From a checkpoint of a small transformer trained on Wikipedia.
Size: width 128, 4 heads of 32, vocabulary 8192.
Training: 256M tokens, 4259 steps.
Each number is 128 + 32 x the weight over its row's rms, rounded and kept within 0 to 255. Layers, rows and columns count from 0. The size above them is the row's rms in percent of the matrix's.

# layer 6 attention output (transposed), 128x128, rms 0.12, rows 118-127, columns 0-127
size [ 94  92  83  95 104  91  85  88  92  82]
[[132 176  63 141  77  85 152 120 142 124  66 198  98 134 124 105 131 163 197  70 143  93 163 146  98 102 118 136 169  52 117 105 137 107 180  91  77 189 128 131 169 143 148  93 139  71  91 117 108 129 146 100 215 112  98 121 127 134 108 118  94 119 140 123 110  99  94 106 154 168 134 119 111 104  78  79 138 101 131 149 136 152 108 153 123 101 122 100 132 131  80 153  87 117  79  97 136  81 146 128 137  76 153 115 102 123 159 116  99 193  56 176 179 111 129 125 185 133 153 155 147  94 123 101 153 119 123 104]
 [151  94 210 143 185 146 137  88  26 112 146 110 171  38 161 164 146 171 111 147  99 164 123 129 111 127 136 117  80 152 130 155 107 163 136 147 141 114  94  83 174 123 136 139 160 146 140 108 111 144 134 166 140 158 125 213 131 150 164 156 112 121 103  93 164 119 124  91  95 129 128  87  91 134 164 182 152 128 117 184 104 163 129 155 160 148 163 111 101 152 121 127 175 116 134 140 106 128 149 107 130 142 133 103 116 116 119 137  53  45 155 188 113  88  74 104 107 184 109 112 155 116 139 158  99  93 174 123]
 [100 173  68 112  99 116 125 144 158 145 105 116  87 181  92 127 138 129 139  88 181 151  86 122 138 138 183 161 196 119 154  81 124 108 107 127 156 156 165 138 135 195 148  59 153 103 110 118 130 141  79 122 156 103 156  81 144 130  71 157 205 132 147 144 120 135 149 145 161 110 149 166 135 156  83  71 106 188  89 118 139 168  66 115 111 142  85 160  94 152 162 121  80 137 145 145 132 146 157 129 120 153 100 148 133 122 141 171 188 170  62  66 151 124 171 129 157 104 142 131 122 180 189 113 149 153 144 166]
 [114 150 162 114 131 145 140 189  86 130 146 109 140 128 169  85 136 148 135 122 138 126  96  97  94 108 151 135 129 187  89 198 111 195 150 109 168 149 126 135 151 157  79 151 138 150 129 137 125  88 194 158  80 119  87 110 127 108 114 135 128 106 108 155 154 129 139  44  67 106 147  76  82  97 114 180 145 164  97 148 158 180 120 165 145 139  96 152 120 103 192 128 113 136 129 137  99 116 142 103 149 100 195 186 158 141 100 114  32 111 129 134 146 115 162  98  96 118  95 127 136 140 163 165 152 149 210 192]
 [186 119 148 135  96 195 100 201 139 158 151 135 157 111 125  43 162 114 119 142 126 109 169 111 177 173 144  90 147 133  89 135  96  89 169 142 117 126 136  81 160 120 166 134  58 122 122 145 212 179 150 157 108 151 180 136 162 115 108 110 139 158 111 130 197 113 128  68 121 127 114 166 150  83 174  64  96 130  63 112 118 114 110  74 140 176  95 136 163 123 167 136 109  77 161 141  48 140 110 131 156 139 163 117 172 127 152 114 108 127 140 111 133  89 118  85 111 102 115 105 130 156  82 133 144 141 115 163]
 [126 130 139 148 202 124  91 111  96 150 159 159 112 107 147  95 100 109 116 162 115 134 131 153 125 134 119 151  89 154 113 199 102 141 116 140 179  32 106 105 151 146 202 167  28 190 155 100 120  99 125 149 115 160 109 125  87 107 155  70  97 130 114 150  96 107 149 136  54 108 126  69 160 157 101 122 101 138 109 161 129 101 135 125 123 114 146 134 134 123  93 113 165 124 145 112 146 123  77 177 117 187 103 187 127 114 163 114  76 138 101 114  81 132 112 109 108 115  92 102 176 168 140 165  96  76 191 133]
 [103 186 113 103 111  95 204 143 118 172  98 125  88 150 130 136 125 130 116 110 171 153 100 126  94 108 199 191 150  99 151 141  94 138 109 118 182 149 112 115 150 195 157  95 147 122 109 121  98 143 122 107 110 128 124 109 127 115  49 169 172 109 146 100 116 156 102  78  81 139 168 111 171 127  70 134  92 179  97 185 140 171  78 176 172 154  63 145 119 149 174 178 138 144  81 128 143 108 112 136  90 166 170 184 138 107 147 159 106 163  80 110 161 165 142 121 151  82 140 119 150 129 173 115 117 179 138 153]
 [113 170  76 103 132  72 144 116 125 106 129 134  90  60 145 139 140  82 156  69 167 100 139 141 113 120  85 193  45  74 141 125 145 119 198  73  84  75 129 108 101 147 189 104 111 128  88 104 118 110 153 123 179 134 122 126 138 100 139  66 113 111 139 158 140 113 137 159 115 140 160 140 145 129  79  95 161 124 146 170 100 135 105 204 114  60 132  91 127  92  82 105 100 102  89  77 123 153 152 169 103 176 110 173 150 122 122 158 114 135  89 134 174 113  97 125 188 136 114 121 194 143 138 100 138 158 143 110]
 [106 159  89 109 107 109 204  90 135 188 108  73 102 158 107 174  97 168 109 118 116 152  77 107 153 116 173 179 194  96 170  79 130 125  99 127 151 164 133 144 116 153  90  75 199 115 149  81 102 120  48 108 166 113 115 139 131 156 111 203 170 143 140  89  98 125 129 128 132 115 184 127 132 182  59 145 135 133 111 151 108 118  90 131 165 141 103 148 118 142 141  62 140 131 143 132 137 145 165  97 133 165 118 117  95 121 122 153 215 147 111  94 142 169 140 132 143 128 138 111  88 176 195 117 124 149  94 114]
 [112  78 129 121 104 163 122 138 111  86 148 107 113 103 169 131 167 114 142 188  80 163 108 128 147 139 131 128 106 181 102 135 132  80 111 111  97  85 205  80 135 111 139  78 151 122 139  78 158 124 106 176 124 129 152 133 124 162 148 124 160 162 149 135 166 141 172 180 121 133 110 185 135 134 150  88 113 122  75 100 124  58 114 145  88 163 127 100  98 141 149  96 120 192 155 118  76 211 127 138 144 103  99 144 174 169 151  97 205 138 191 153 106  82 156 123 114 174 112  57 103 159  66 127 117 117 118 165]]
# layer 6 attention value, 128x128, rms 0.116, rows 119-127, columns 0-127
size [ 89  78  94 100  94  73  90  81  76]
[[129 111 104 188 123 104 118 138 144  77 139 104 133 207 174 148 133 132 187 185 136 175  97  75  81 115 163  90 118 150  96 128 140  92 104 106 104 126 153 118 122 122 136  93 147 117 141  96 204 169 111 126 139 126 123 140 112 126 148 129 147 130 120 140 142 233 174 101 139 130 112  50 126 109  84 109 132 156  90  95 122 185  99 111 159 128 151  96 115  72 114  66 125 103 142 101 142 153 112 191 144 183 128 135 129 126 125 176  84 179  76 128 154 134  68 196 141 135 128 156 111 134  98 119 108  90 118 195]
 [123 151  83  97 115 154 140 119 195 181 130 133 145 105 152 112  96 101 145 100 121 114 175 160 205 136  84 171 145  97 173 120 105 151 102 101 140 162 149 130 112 146 145 140  72 107 149 157  79  78 120 154 140 136 140 141 160 140  68  73 100 113 136 147 156 116 120 106 126 135 140 158 115 170 145 159 127  95 168  71 123  61 129 143 107  80 134 147 176 177 131 198  95  82 147 152  92 118  87  83  57 107 161 113 153  88  93  99 138 115 186 128 126 157 198  97  91 126 157  80 150  84 139 126 106 184 131  84]
 [116 105  98 124 115 157 134 132 133  89 110 120 182 118 160 186 137 116 186 133 130 162 157 110  69 131 100 142 137 108 133 108 138 116  87 134  77  94 142 179  98 122 111 136 147  93 167  94 132 126 150  65 154 165 164  96  84 152 139  63  78 120 116 160  70 171 127 165  93 115 167  72 155 105 153  73 128 115 126 145 154 110  67 125 108 116 122  76 115  77  84 143  87 145 120 126 138 151 130 130  57 130 174 153 126  47 128 145 173 121  85 124 155 106 160 118 171 105 135 208 108 140 106 153 121  74  83  62]
 [103 140 148 109 181 180 104 129 116 132 123 137 136 118 158 157 165 166 172  35 109 132 139 157 131  93  97  98  74  71 183  84 191 162 145 130 120 146 113 142 156 162  79 135 155 112 157 114 133 149 111 106 129 140  89  30 138 151 130 108 146 111 190 123  90 105 134  62 152 129  65 136 134 128  93 117 125 152 176 108 201 173 107 143  83 111  87 147  70 164 145 141  96  89 111  91 147 117 152 145 113 145 132 130 119  91  96 174 141 107 118 131 166 123 166 121 168 112 200  88 116 125 147 190 126 113  96 127]
 [117  87  88 106 131 136 146 116 175 156  83 125 128 130 144 138 134  88 144 104  97 137  77  94  92 109 114  63 130  60 105 149 150 113  98 144 186 123 108 136 127  61  69 143 133 147  92 122 112 162  78  97  88 206 157  79 141 169 129 153 211 108 129 134 109 205 118 158 128 102 166  92 168 110 115  91 143 145 118  94 140 127 104  80 155 101 120 142  95 138  81 108 171 112 142  88 151  70 126 124 112 115 121  51 123 134  88 166  63 125 137 130 104  79 107 122 149 144 109 170  99 155  74 167 149  88 111 137]
 [117 138  93  92 131 210 116  79 213 158 159  86 169 116 116 101  97 109 141 178  99 112 157 145 101 115  98 172 112  62 114 115 132 182 149 142  91 124 175  95 114 160 109 132  58  90 166 114  53 124  99 103 150 126 173 164 111 151 170  82  95  83 162 145 120 147 137 130 159 126 146 125 135 165 170 144 130  98 125 149  78  86 160 156 135 103 117  87 145 108 107 166 118 109 134 122 164  91  96 167  81 108 164  99 134  43 126 118 133  99 196 142 146 139 148  81 120 163  95 159 102 103 134 170 106 117 110  99]
 [162 158 116 134 132 142 141 151 155 168 143  75 119 134 114 132  53 142 105 185 103 123 123  94 140 159 130 141 194  47 103 167 153 121  70 153 186 129 121  96 103 175 104 157  63  75 146 110 153 138 162 168 106 143 131  78 152 126 167 175 111 113 113 126 154 226 134 164 112 167  91 124 120 113 173 119 138 118 133  88 106  96 124 134 171 161 112 127  95 122 109 127 135 110 140 138  69 107 127 151 192  82 100 119 131 202 138 125 109 101 126 118  99  85 108  70  95 115 160 155  65 129 108 130 169 100 156 174]
 [ 97 147 107 121  83 138 144 137 172 162 167 139 127 166  92  66 124 109 135 154 164 135 171 193 137 173 129 144 111 178 128 176 103 125  83 130 149 129 160 128 120 107 169  97 121 163 160 118  60  89 127 142 120  91 133 175 123 125  54 133  96 128 179 102 169 118 133 121 157 172 123 173 115 155 155 157 112  94 100 125 106 125 196 147 125 138 169 132 196 145 141 182 108 112 139 144 104 162 124 143  76 151 168 173 125 149 144  60 113 104 170 117 144 118 125 141 100 141  97 117 180  78 128  60  70 214 127  79]
 [111 131  99 126 184 124  88 134 114 165  80 128 106 125 123 176 152  92 154 134 151 130 194 159 172  97 127  87 168 147 179  80 148 119  78  73 149 124  92 142 122  86  53 148 152 105 108  97 142  83 144 104 111 165 105  73 116 155 117  92 123 152 120 130 139 112 148 158 164 113 121 167 111 110  94 142 135 115 135 103 171 110 157  85 113 106 166 101 125 144  75 139  54  91 119 114  23 176 159  95 146 191  89  91  96 114  91 165  59 105  90 129 139 137 151 143 150 111 197 124 109 133 152 113 109  84 112 132]]
# layer 6 MLP gate, 512x128, rms 0.142, rows 0-11, columns 0-127
size [ 94 109 109 107 106 108  90  87  99  95  96 100]
[[ 89 141 138  94 121 101 114 108  99 154  93 128 152 138 128 165 147 140 108 138 139  89 157 183 147 155 108  98 160 112  90  95 171 195 154 124 137 118 168 177 157 120 162 145 164  83 108 116 113  86 114 152 103 141 104 137  88 139  79  85 142 118 122 134 114 143 132 171 138 143  54  97 117 113 139 153  81  91 109 122 144  95 173 135 126 122 101 169  86 129 181  91  42 120 126 120  50 173  72  89  66 161 116 116 163 159  62 157 110  94 152 137 108 186 115  50  95 133 156  84 160 119 100 184 148 154 142 134]
 [116 106 106 122 126 132 142 111 133  92 134 129 140 138  83  87  93 205  91 203 163 148 103  70  87 129 131 209 139 156 176 142 113  69 117 140  87 156  76 131 156  89 170 188 127 114 166 152 112 218 134 166 124 135 140 121 148 165 155 120 129 125 188 101 143 112 134 127 193 115 128 148 137  89 159 150 110 140 156 186 101 209 123 120 189 132  57 155  90 162 107 136 146 127 161 110 143  71 108 134 136 111 183 148 129 137  96  99  94 126 154 155 123 155 170 118 150 147  93 134 164 102 133 103  86 143 121 102]
 [117 107 107 151 168 164 111  86 126 134  97 102  97 124 130 146 128 153  97 151 134 118 103 107  66 132 107 141 157 152 149 155  69 121 127 132 131 169 133 127 150 107 143 143 134 107 105 134  75 166 165 136 174 123 175 102 189 160 141 123 102 101 179 166 147 104 104  64 153  89  58  83 132  78 173 116  72  36  97 192 131 155 150  78 124 127 101 100  58 148 153 129 121 149 137  73 104 108 103 138 149 136 120 175 193 133 115 154 138 165 158 140 160 125  72  99  92 128  98 150 147  70 154 114 100 126 205 106]
 [111 130 100  76  45 130 133 127 127 155 124 136 117 144 119  78 157 150 102 129 151 154 152 123 120 154 159 144  89 155 144 105 145 125 124 123 151 104 150 135  84  88 131  91 146 135 118 158 102 120 156 145  77 159 139 133 153 119 150 120 112 154  76  48 152 146 117 211 117 120 180 133 163 165 137 138 105 133 173 169  83 175  67 171 138 109 140 138 122  99 142 221 137 163 154 228 125 120 195 148  96 165  73 164 111  95  63 140  95 111 119 152 169 144 117 136 109  90 133 125  91 152 109 115 124  74 158  73]
 [171 128 116 137 130  85 164 126 127 109 116 156 114 166 126 110 131  69  53 140 103 127  72 138 136 135 169 131 169 123 156 115 118 147 218 137 159 132 144 133 112 156 116 158 194  70 141 139  98 115 144 160  66 119 124  75 161 160 122 124 120  98 188 105 106  74  95 114 145 135  63 123 125 126  90 125 124  99 169  86 166 126 138 157  72 103 160 102 137 119  96 131 116 193 116 126 136 161 138 111  73 182 158  85 127  91 114 158 150 115  49 177 150 137  85 112 152  77 111  41 118  91 144 160 148 133  94 121]
 [106 114 101 145 130  90 203 124 143 126  91 134  67  83 141 193 124 129 141 135 146 105 128 114 122 159 129 159 129 167 128  92 181 129 162 135  87 156 117 175 164 139 185  68 115 101 148 122 118  80 134 107 174  69 230 123 169 196 121 127 128 177 144 126 110 155 134  90 105 105 105  48 128 163 110  83 151 135 109 135 123 166 133 132 163 136 115  49 135  79 164 116 130  94 147 126  51 129  93 159 147 115 102 101 143 141 115 149 142 177 106 155 107  99 102 170 112 101 170 106 122 105 123 147 133 162  94  68]
 [123 127  91 144 156 169 174 184 138 183 163 128 126 136 131  70 142  99 123 146 131 161 103  81 152 147 115 116  89 132 144 182 145 254 101 134  97  90 136  66  85 171 140 158 138 127 132 143 106 128 164 171 114  98 130  79 145 108 149 109 220 122 142 203 105 118  64 103  86 135  83 107 123 119 125 110 139 102 116 145 101  95 170 119 132 160  94  95  63 108 162 142 128 135  82 114 143  66 115 135 151 176 142 121 183 117 118 108 154 142 169 141  56 143 124 111  79  92 127 100 107 115 139 130 120 132 119 112]
 [ 76 169 182 157 126 130 123 178 185 155 197 131 150 154  92 162 146  99 102  75 105 126 192 114  58 148  86  50 117  63 182 152 129 195  95 167 146 119 135 127 101 148 141 157 116 133 139 102 123  96 107 120 135 129  92 151 130 154 107  58 124  97 146 149 110 114 115  73 119 166 148  46  73 181 145 149 134 140 163 142 133  81 112 116 112 141 138 156 106  66 148 125 129 131 129  92 150 101  99 117 125  99 150 113 132 135 119  66 133 137  94 173 127 112 161 182  85 117 135  72 145 157 118  91 150 164 140 144]
 [140 139 120 157 117 163 124 156 140 141 120 157 162  96 100 146 149 138 123 129 146 113 156 106 162 127 218 153 175  82 119 107 104 104  89 145  96 100 158 135 129 124 146 162 128 119 102  66 113 145  83 156 149 178  95  86  85  67  81 127 154  71  90 158 114 129 204 138 183  72 137  91 146 149 111 106 116 126 121 106 118 133 165  62 153 113 141 153  85  47 141 128 114 175 153 166 103 114 134 183  96 143 135  97 147 177 113 129 130 164 124 155  97 127 153 117  86  73 139 161  97 108 230 172 129 118 129  84]
 [127 124  89 121 141  99 151 153 141 111 178 133  71 157 128 142 204 102 188 153 172 106 134 195  69 211 144 120 121 141 134 122 194 169 125 116 120 141 154 165 165 128 131 102 116 131  69 144 122  93 104  87 150 156  77 103  73 103 139 156 163 122 143  99 123 190  87 103 106 174 161 121 137 113 116 107 130  59  77 153 143 168 110  71 111 162 175 135  98  80 176 105 125 134 182 120 117 111 117 136 145 158 161 133 125 149 117 129 120 144 181 147 130  61 135 123  97 148 157 160 123  93  98 188 160  85 164 157]
 [134  78 144  81 174 114 133 121 106  78  99  75 168  98 128  87 135 156  95 134 122 122 120 167  55 128  85  95 147 130 166 106  99 115  85 113 108 144 158 127 103 109 154 116 126 115  58 129 157 104 129 157 134  32 229  94 115 145 155 110  79 122 108 102 120 120 161 112 158 151 161 129 156 135 131  69  94  68 106 157 143 133 126 104 105 113 161 115 106 155 166 162 127 101 104  48 140 127 137 158 113 116 187  99 122 121 103  73  93 156 108 142 139  99  85 131  94 136  99 153 177 102 124 123  73  73 162 179]
 [143  94 181 117 127 134  99  63 110 112 158 156  92 139 136 159 173 174 129  94 110 133 130 190  82 127 132 169 115 156 116  84  97 165 100 108 133 142 183 124 165  94 137 128 179 127 152 125  92 120 193 110  73 103 134 138 145 192 133  85 175 139 131 173 186  97 153 134 171  85  98 129 132  80 208 165 123 104 124 178 100 157 120 160 103  96  91 166 138 117 128  94 130 114 125 108  74 144  67  65 150 137 132 154 150  78 169 118  91  83 162 121 140 103  75  91 116 142 111 159 194 149 134 149 146 125 175 134]]
# layer 6 MLP up, 512x128, rms 0.128, rows 0-11, columns 0-127
size [ 99 104 110 112 103 107  89  90  91  94 101 103]
[[129  77 116  51 122 151 107 131  81 180 153 123 134 147 128 144 116 107 135 128  83 171 176 170 175 146  47  98 139 192  99 123 207 156 151 144 145 121 137 110  90 132 139 152 137 117 155 109  79 122 117 136 119 129  92 139 123 116 116 113 123  86 124 145  83 112 144 166 126 149 130  97 159 143 176 172 106 135 171 139 146  73 113 153 195 120 109 119 107 122 160 112  90 147  39 192 134  93 138 122  64  77 214  80 153 151 132 137 117 140  94  96 123 111 106 122 132 136  73 140 113 176 123 179 172 115 167 109]
 [126 148 166 182 163 112 115 161 118 136  90 104  94  96 102 163  92 184  96  90 131 124 141 165 141 124 143 145 148 153 141 108 131 144 187 108 114  83 171 110 121 142  96 125 149 131 137 113 171 151 156 134 183 160  98  96 125 131  50 140 107 142 148 126  95 138 126 165 130 101 128 183 133 154  47 140  90 215  93 123 141  88 152  97  84 112 116 138 168 111 101  48 179 132  79 165  73 210  78 125 128 117 116 128 158 143 133 190  80 123 110 146 119 157 113  56  99 115 116  74 151 129 132  80 135 106 107 132]
 [141  98 119  74  95 188 137 114  79 103  86 137 175 104 139 132 159 125  98 135 134 190  82 128  90 134 101 165 153 181 138 196  79 154 128 166 100 122  86 116  79 135  90 167 112  68 150  81  72 134 133 106 164 106 160 172  99 128 119 109 119  87 181 117 174 112 125 141 148 125 151 137 160 116 164 136 185 170 128 113 167 149 165  47 126 105  76 125 133 168 199 143  97 123 133  81 126  90 122 144 133 154 130 105 141 147 191 102 130 150  35 151 122 126 158 109 151 152 133 129 116 155  89 146 103 178 151 127]
 [ 80 120 179 179 128 130 116 132 105 125 103 112 136 103 187 150  97  92  86 220 130 156 154  82  88  93 141 117 148 130 130  92 145 144 112 117  72 104 183  78 120 134 190 121 176 176 202 169 132 125  69 122 136 155 145 108 132  72 141 115 166 146 104 130  88 114 124 127 117  70  84 108  99 142 170 133 121 106 211 133 210 129 128 135  93 146 121 135  94  69 177 118 144  75  90  93 130 123 119  86 113  88  68  78  99 139 136 122 130 124 120 111 126 142 119  82 162 129 145 134 131 139 131  85 104 133  78 134]
 [123 142  75 181 145 124 115 103 144 124 134  76 130  79 182  90 152 177 170 137 108 153 113  95 146 141 110 140 121 165 129 149 142 168 125 140 159 126 110 108 142 130 105 102  95 173 124  84 132 188  76 189 194 146 165 119 154 127 129 197 123 168 139 115  86  61 134 139 163 160 132 192 121 207 121 160 117 172 209 140 127 124  95 152 166 115 130 119 152 150  54 107 133  98 116 136 125 172 166 156 112 125 104  94 161 114  65 147 140 109  67 136 131 110 148 155 155 100 132 123  79 149  79 128 144  75 179 104]
 [129 134 154 145 175 129 128 101 143  89 117 132  75 195 146 137  96 148 105 176 104  84 183 123 103 124 127 115  78 121 167 141  88 114 142  88 108 109 210 135 133 112 137 149 112 148 188  64 121 156  92 142 115 161 112 112 110 127 135  87 115 131 109 119 180 140 116 142 136  97 210  90 151 102 195 120 145 169 111 150 112 184 125 113 148 150 144  98 105 199 108 132 191 119 126 155 152 137 127 183 120 105 181 183 108 123 119 136  91 101 135 129 137 126 223 123 138 119  80 179 208 102 144 137 116 133  86  85]
 [101  94 143 148  81 120 136  91 133 122 109  89 140 130 103 142 209 158 110 126 120 149 136 124  84 101 195 176 114 165 126  96  77  57 123 114 191 164 162 143 152 111  79 146 135 143 120 150 181 129 132 138 145 159 172 132  68  51  80 148 148 124 134  99 133 136 144 155  74  85 131 113 113  84 109 104  66 143 118 116  99 150 160  89 110 107 185  62  77 188 134 122 102 159 163 136 153 116 164 118 182 109 172 103 116 184 165 141 117 115  95 108 176 163 130 102 107  88 150 111 127 107 101  92 134  85  79 136]
 [138  68 174 176 182 113 123 134 104  94 196 144  88 130 166 107 115  99 108 189 136 142 105 172  95 157 178 130 150 149 152 120 136  93  65 146  81 137  86 102 133 152  97  74 146  91  67 158 176 120 216 115 113 141 162 160 140 111 160 166 178  84 127 143 171  77 160 170 139 122 167 123 121  77 127 111 125  66 127 151 138 117 115 145 122 111 133 169 158 102 126 117 179 131 124 172 154  92 126 140 151 128 183 143 139 131 169 120 162  67 122 118 142 136 118 107 115 194 160 133  45 118 117 144 124 146 123 170]
 [124  98  64 151 140 128 134  86 168 115 129 136 105 123  82 132  96  56 132 108 138 102 146 134  91 135  67 146 142 206 143 160 106 194 143 137 117  92  91 141 127 154  98  94 160 126  96 120  99 169 180  97 113 118 106 142 180 187 120 173 163 134 134 164 148 143 132  62 173 168 130 162 141 111 161 103 130 112 144 157 123 114 124 174  98  96 111  64 150 188 116  89 183 188 134  84 166 154 109  59 120 128 129 115 146 143 172 127 132 133 140 138 199 169 128  76 148 156 162  91 142  62 129 119  89 107 107 118]
 [106  99 169 150 114  88 181 111 149 105 111  72 137  27 169 136  90 116 101 118 135  87 101 143 145  98 106 117  85 110 162  95 108 155 101 106 138 145 135 161 111  98 125  90  80 111  99 137 175 118 107 132 126 109 172 164 107 147 108 139 139 159 112  68  82 172 121 127  91 122 179  36  83 162  77 144 169 125  85  95 172  94 180 141 107 103 161 132 121 139 121 122 152  87 145 173 120 134 127  95  95 141 127 128 130 157 189 128 122  74 130 120 102 109  93 166  74 162 137 166 139 137 147 172  33 147 103 138]
 [ 91 163 182 174 130  92 125  95 115 141 186 133 107 159 218 103 147 134 174 157 147 125 143 156 127 163 136  56 136  96  60 122 124 149 136  84 136 143  38 158 172 155 100 161 149 116 108 163 140  90 146 114  84  94  77  91 108 133 187  97 200 115 112 131 108  99 131  86 138 126 187 154  96 117 145 169 134 112  94 118 156 117 105 112 137 149 157  99 141  75 137  76 141 148 148 133 152 155 132 151 135  79 170 134  85 110  85 143  87  93 115 118 178 138 145 100  99 133 130  40 119 155 115 148 121 159 139 161]
 [168 144 106 141 157 109 136  84 127 155 203 197 107 136 180 106 138 120 108 177 110 124 127 188 107 132 189 159 104 125  93  78 158 132  83  98  69 125 153 111  98  91 127 174 108 150 137 127 119 143 138 138 116 135 117 156 143 122  58 185 166 133  90 162 209 147 139 131 126 145 154 150 116  71 179 151 137 118 154 134 139 122 114 131  91 102 146 132 147  56 107 152 146 136 103 105 114 167  69 171 180 161  89 116 145 154 105 104  83 108 121 115 123 134 130  94  97 137 128 211 142 141 149  73 204 117  71 148]]
# layer 6 MLP down (transposed), 512x128, rms 0.126, rows 0-10, columns 0-127
size [ 94 107 108 113 106 103  91  91  93  95  99]
[[130 112 112 139 112 139 128 117 177  88 136 149  60 124 136 103 158 121 141  85  96 201  81  65 178 122 115  93 117 119 213 176 121 106  80 148 141 150 132 124  60 118 106  94  99 128 138 148 151 190 136 107 138 127 179 101 148 112 132 118  88 172 135 120 101 109 105  89  96 168 181 147 151 149 113  69 148 148 118 128  89 104  92 112 139 144 163  72 148 112  86 191 197 126 133 109 181 104 173 172 156 106 132 154 130 113 137  60  90 107 121  80 154 123 155 171 121 132 152 109 125 117 172  62  94 103 104 146]
 [131 107 188 131 125 111 121 132 195  77 120 142 177 126 115 133 141 197 158 155 148 130 112  84  88 113 182 134 131 108 150 113 109  64 142 109 174 120  96 128 144 117 190 123 177 173 212 177 101 173 142 152 117 140 124 146  89 181 115 126 114 158 153 110 193 102 121  98 160 110 131 105  91 134 129 245 154 141 180 151 145 133 115 129 116 142 115 161 164 129 153 144 154 133 175  71 151 108 137 117  98 160  90 189 103 123  59 138 108 121 187 160  95 146 111 134 138 130  87 125 147 106 179 109 138 116 104 108]
 [115 146  94 174 147 109 122 142 117 194 131  76 197 102 154 136  84 121 139 151 138 138  95  89 139 134  75 132 125 187 159 118 112 160 120 137 143 124 103 141 117 128 186 122  86 107 121  45 167 147 126 126 106  87 138 133 154 163 171 128 116  94 134 133 154 117 110  84 157  92 122 174 164 105 110 113 147 100 100 204 165 154 167 139 127  92 107 140 183 213 145 150 142 138 140 138 130 127 103 135  74 121 150 152 122 164 184  62 125 154 132 105 180 147 181 134  68 169 125  73 112 168 119 122  31 128 134 150]
 [ 70 191 143 119 192 119 133 103 113 101  71 124 145 132  85 129 146 150 163 110  94 133 172  95 109 123 115 164 130  91 163 119 152 142 116 113 116 127  60 126 107 120 148 160 108  83 154  97 115 121 164 125 205  74 183 135  40 139 135 156  99 155 119 178 141 133 124 111 141 139  84  70 129  93 122 180 168 106 123 157  89  79 201 136  65 114  97 125 182 161  91 106 101 131 129 110 131 139 160 155 159  74 148 130 100 120 128 135 191 125 180 184 159 103 120 126 102 198 140 134 127 124 160 171 152 127 110 149]
 [160 108 102  86 114 127 146 114 121 201 162 121 106  39 119 128 163 116 132 114 151 114 108 104 156 134 128 126 134 128  41 125 213 126  90  96 141  75 159 118 158  86 110 111 139 139 180 130 146 197  98  99 124 162 148 134 171 121 155 148  80 123 168 112 138 146  66 109 141 145 168 144 113 140 112  54 131 150 165 122 110 145  92 163 148  95 111  76 159 158 103  53 118 130 165  90 123 158 168 107 115  79  68 104 109 114 142 124 123 118 116  91 149 120 132 153 193 159 137 162  65 173  83 172 108 130 144 121]
 [109 157 114 125  74 104 205 163 154 153  80 122  97 147 101 133 125  81 149 159 161 113 143 105 184 188 128 152 115 128 134 131 151 123  94 142  98  90 153 118  66 123 165 110 132 121 108 106 120 115  86 139 159 124 139 127 191 102 115 174 104 157  92  92 166 151 154 133 113 169 175  92 143 148 107  91 118  83 122  60 144 144 103  69 148 176  86  97 173 128 127 110 148 126  48  98 138 147 154 165  82 140 130  90 154 186  90 136 147 120 163 134 117 138 131 133 171 119 207 123 150  90  76  88 119 129  40 100]
 [130 155 126 169 142 174 128  98 114 177 108  67 151 119 117  42 211 207 104 115 130 155 123  88  51 183 146 131 116 137 111 114 108 141  96  91 121 142 162 137 147  83 111  90 141 135 134 167  81 144 188 145  87 148 124 111 153  58  83 138 122 171 150 145  99 131 110 113  63 120  99 104 134 102 177 157 130 127 139 143  74 131 144 123 142 119 134 106  96  70 187 150 129 122 112  88 128  43 133 130 116 106 132 123  99 145 178 155  84 136 115 150 148 125 106 105  99 115  98  68 140 131 113  97  79  92 124 180]
 [ 85  83  98  68 157 134 178 146 141 118 137 161 163 135  82 121 186 171 139 134 109 144 121 121 136 117 140 157 122 191  98 147  66 117  99 161 147 161 200 106 104  81 142 119  71 164 130  86  88 109 142 129 145 153 124 150 137 124 179 112  99 116 130 135  79 139 114 124 138 105 101 156 102 131 128 175 186 160 146 178  89 177  84 180 158 100  68 122  71  83 130 124 131 125 155 115 140 134 154 157 142 129  94 110 107 161 178 151 134 173  87 229 166 103 108  89  99 180 177 132 153  85 110  90 115 132 121 110]
 [ 54  90  52 162 196 104 147 228 100 113 149 145 132 115 111 158  99 129 144 131  86  82 154 149 169 124 116 167 137  75 124 158  65 111 123  85 117 170 131 141 116  78 131 127  89 124 100 111  67 143 150 136 130 178 105 131 119 111  80 127 187 111 123 106 124 165 161 100 123 111 123 110  97 157 152  91 116 113 176 119 183  86  92  98 148 101 127  98  92 118 127 104 184 166 107 115 171  82  82 126 137  97 122  86 110 156 143 150 185 101 147 105 129 181 123 109 123  71  70 117 161 161 149 110  93 143 103 129]
 [153 112  70 136 121 149 140  98 170 168 200 139  74 129 154 188  87 134 125 143 171 141  87 153 148 142 134 125 101 167 108  83 139 145 160  81  98 128 131  66 118 161  88 141  95 136  91  98 154 154  80  95 162 117 118 109  61  90 163 179 136 135 128 117  95 197 125 139 110  72 115 108  62 186  72 141 125  94  92  89 141 174 137 109 136 140  88 140 138 103  92 134  65 113 189 115 154 109 112 113  76 128 100 152 106 149 116 131 104 135 150 151 115 112 142 122  94 155  54 149 131 165 107 196  97 107 128 171]
 [131 115 128 110  95 123 189  83 193 139  87 108 103 130 117 134 123 103 127 137 189 172  71 117 216 130 148 156  69 109 131  79 125 137 112 119 127  93  83 100 154 135 143 100 155  68  87 105 101 152 129 102 129 182 140 130  23 121 160 135  85 119 113 122 159 108  91  69  61  80 162 131 101 159 100 185 112 144 136  84 107 139 110 148 177 140 157 147 175  97 106 151 149 164 132  94  96  97 124 133  96  86 126 119 142 138  91 164 141  78  92 175  91 141 128 105 133 145 105 165 146 110 109 147 190 101 153 118]]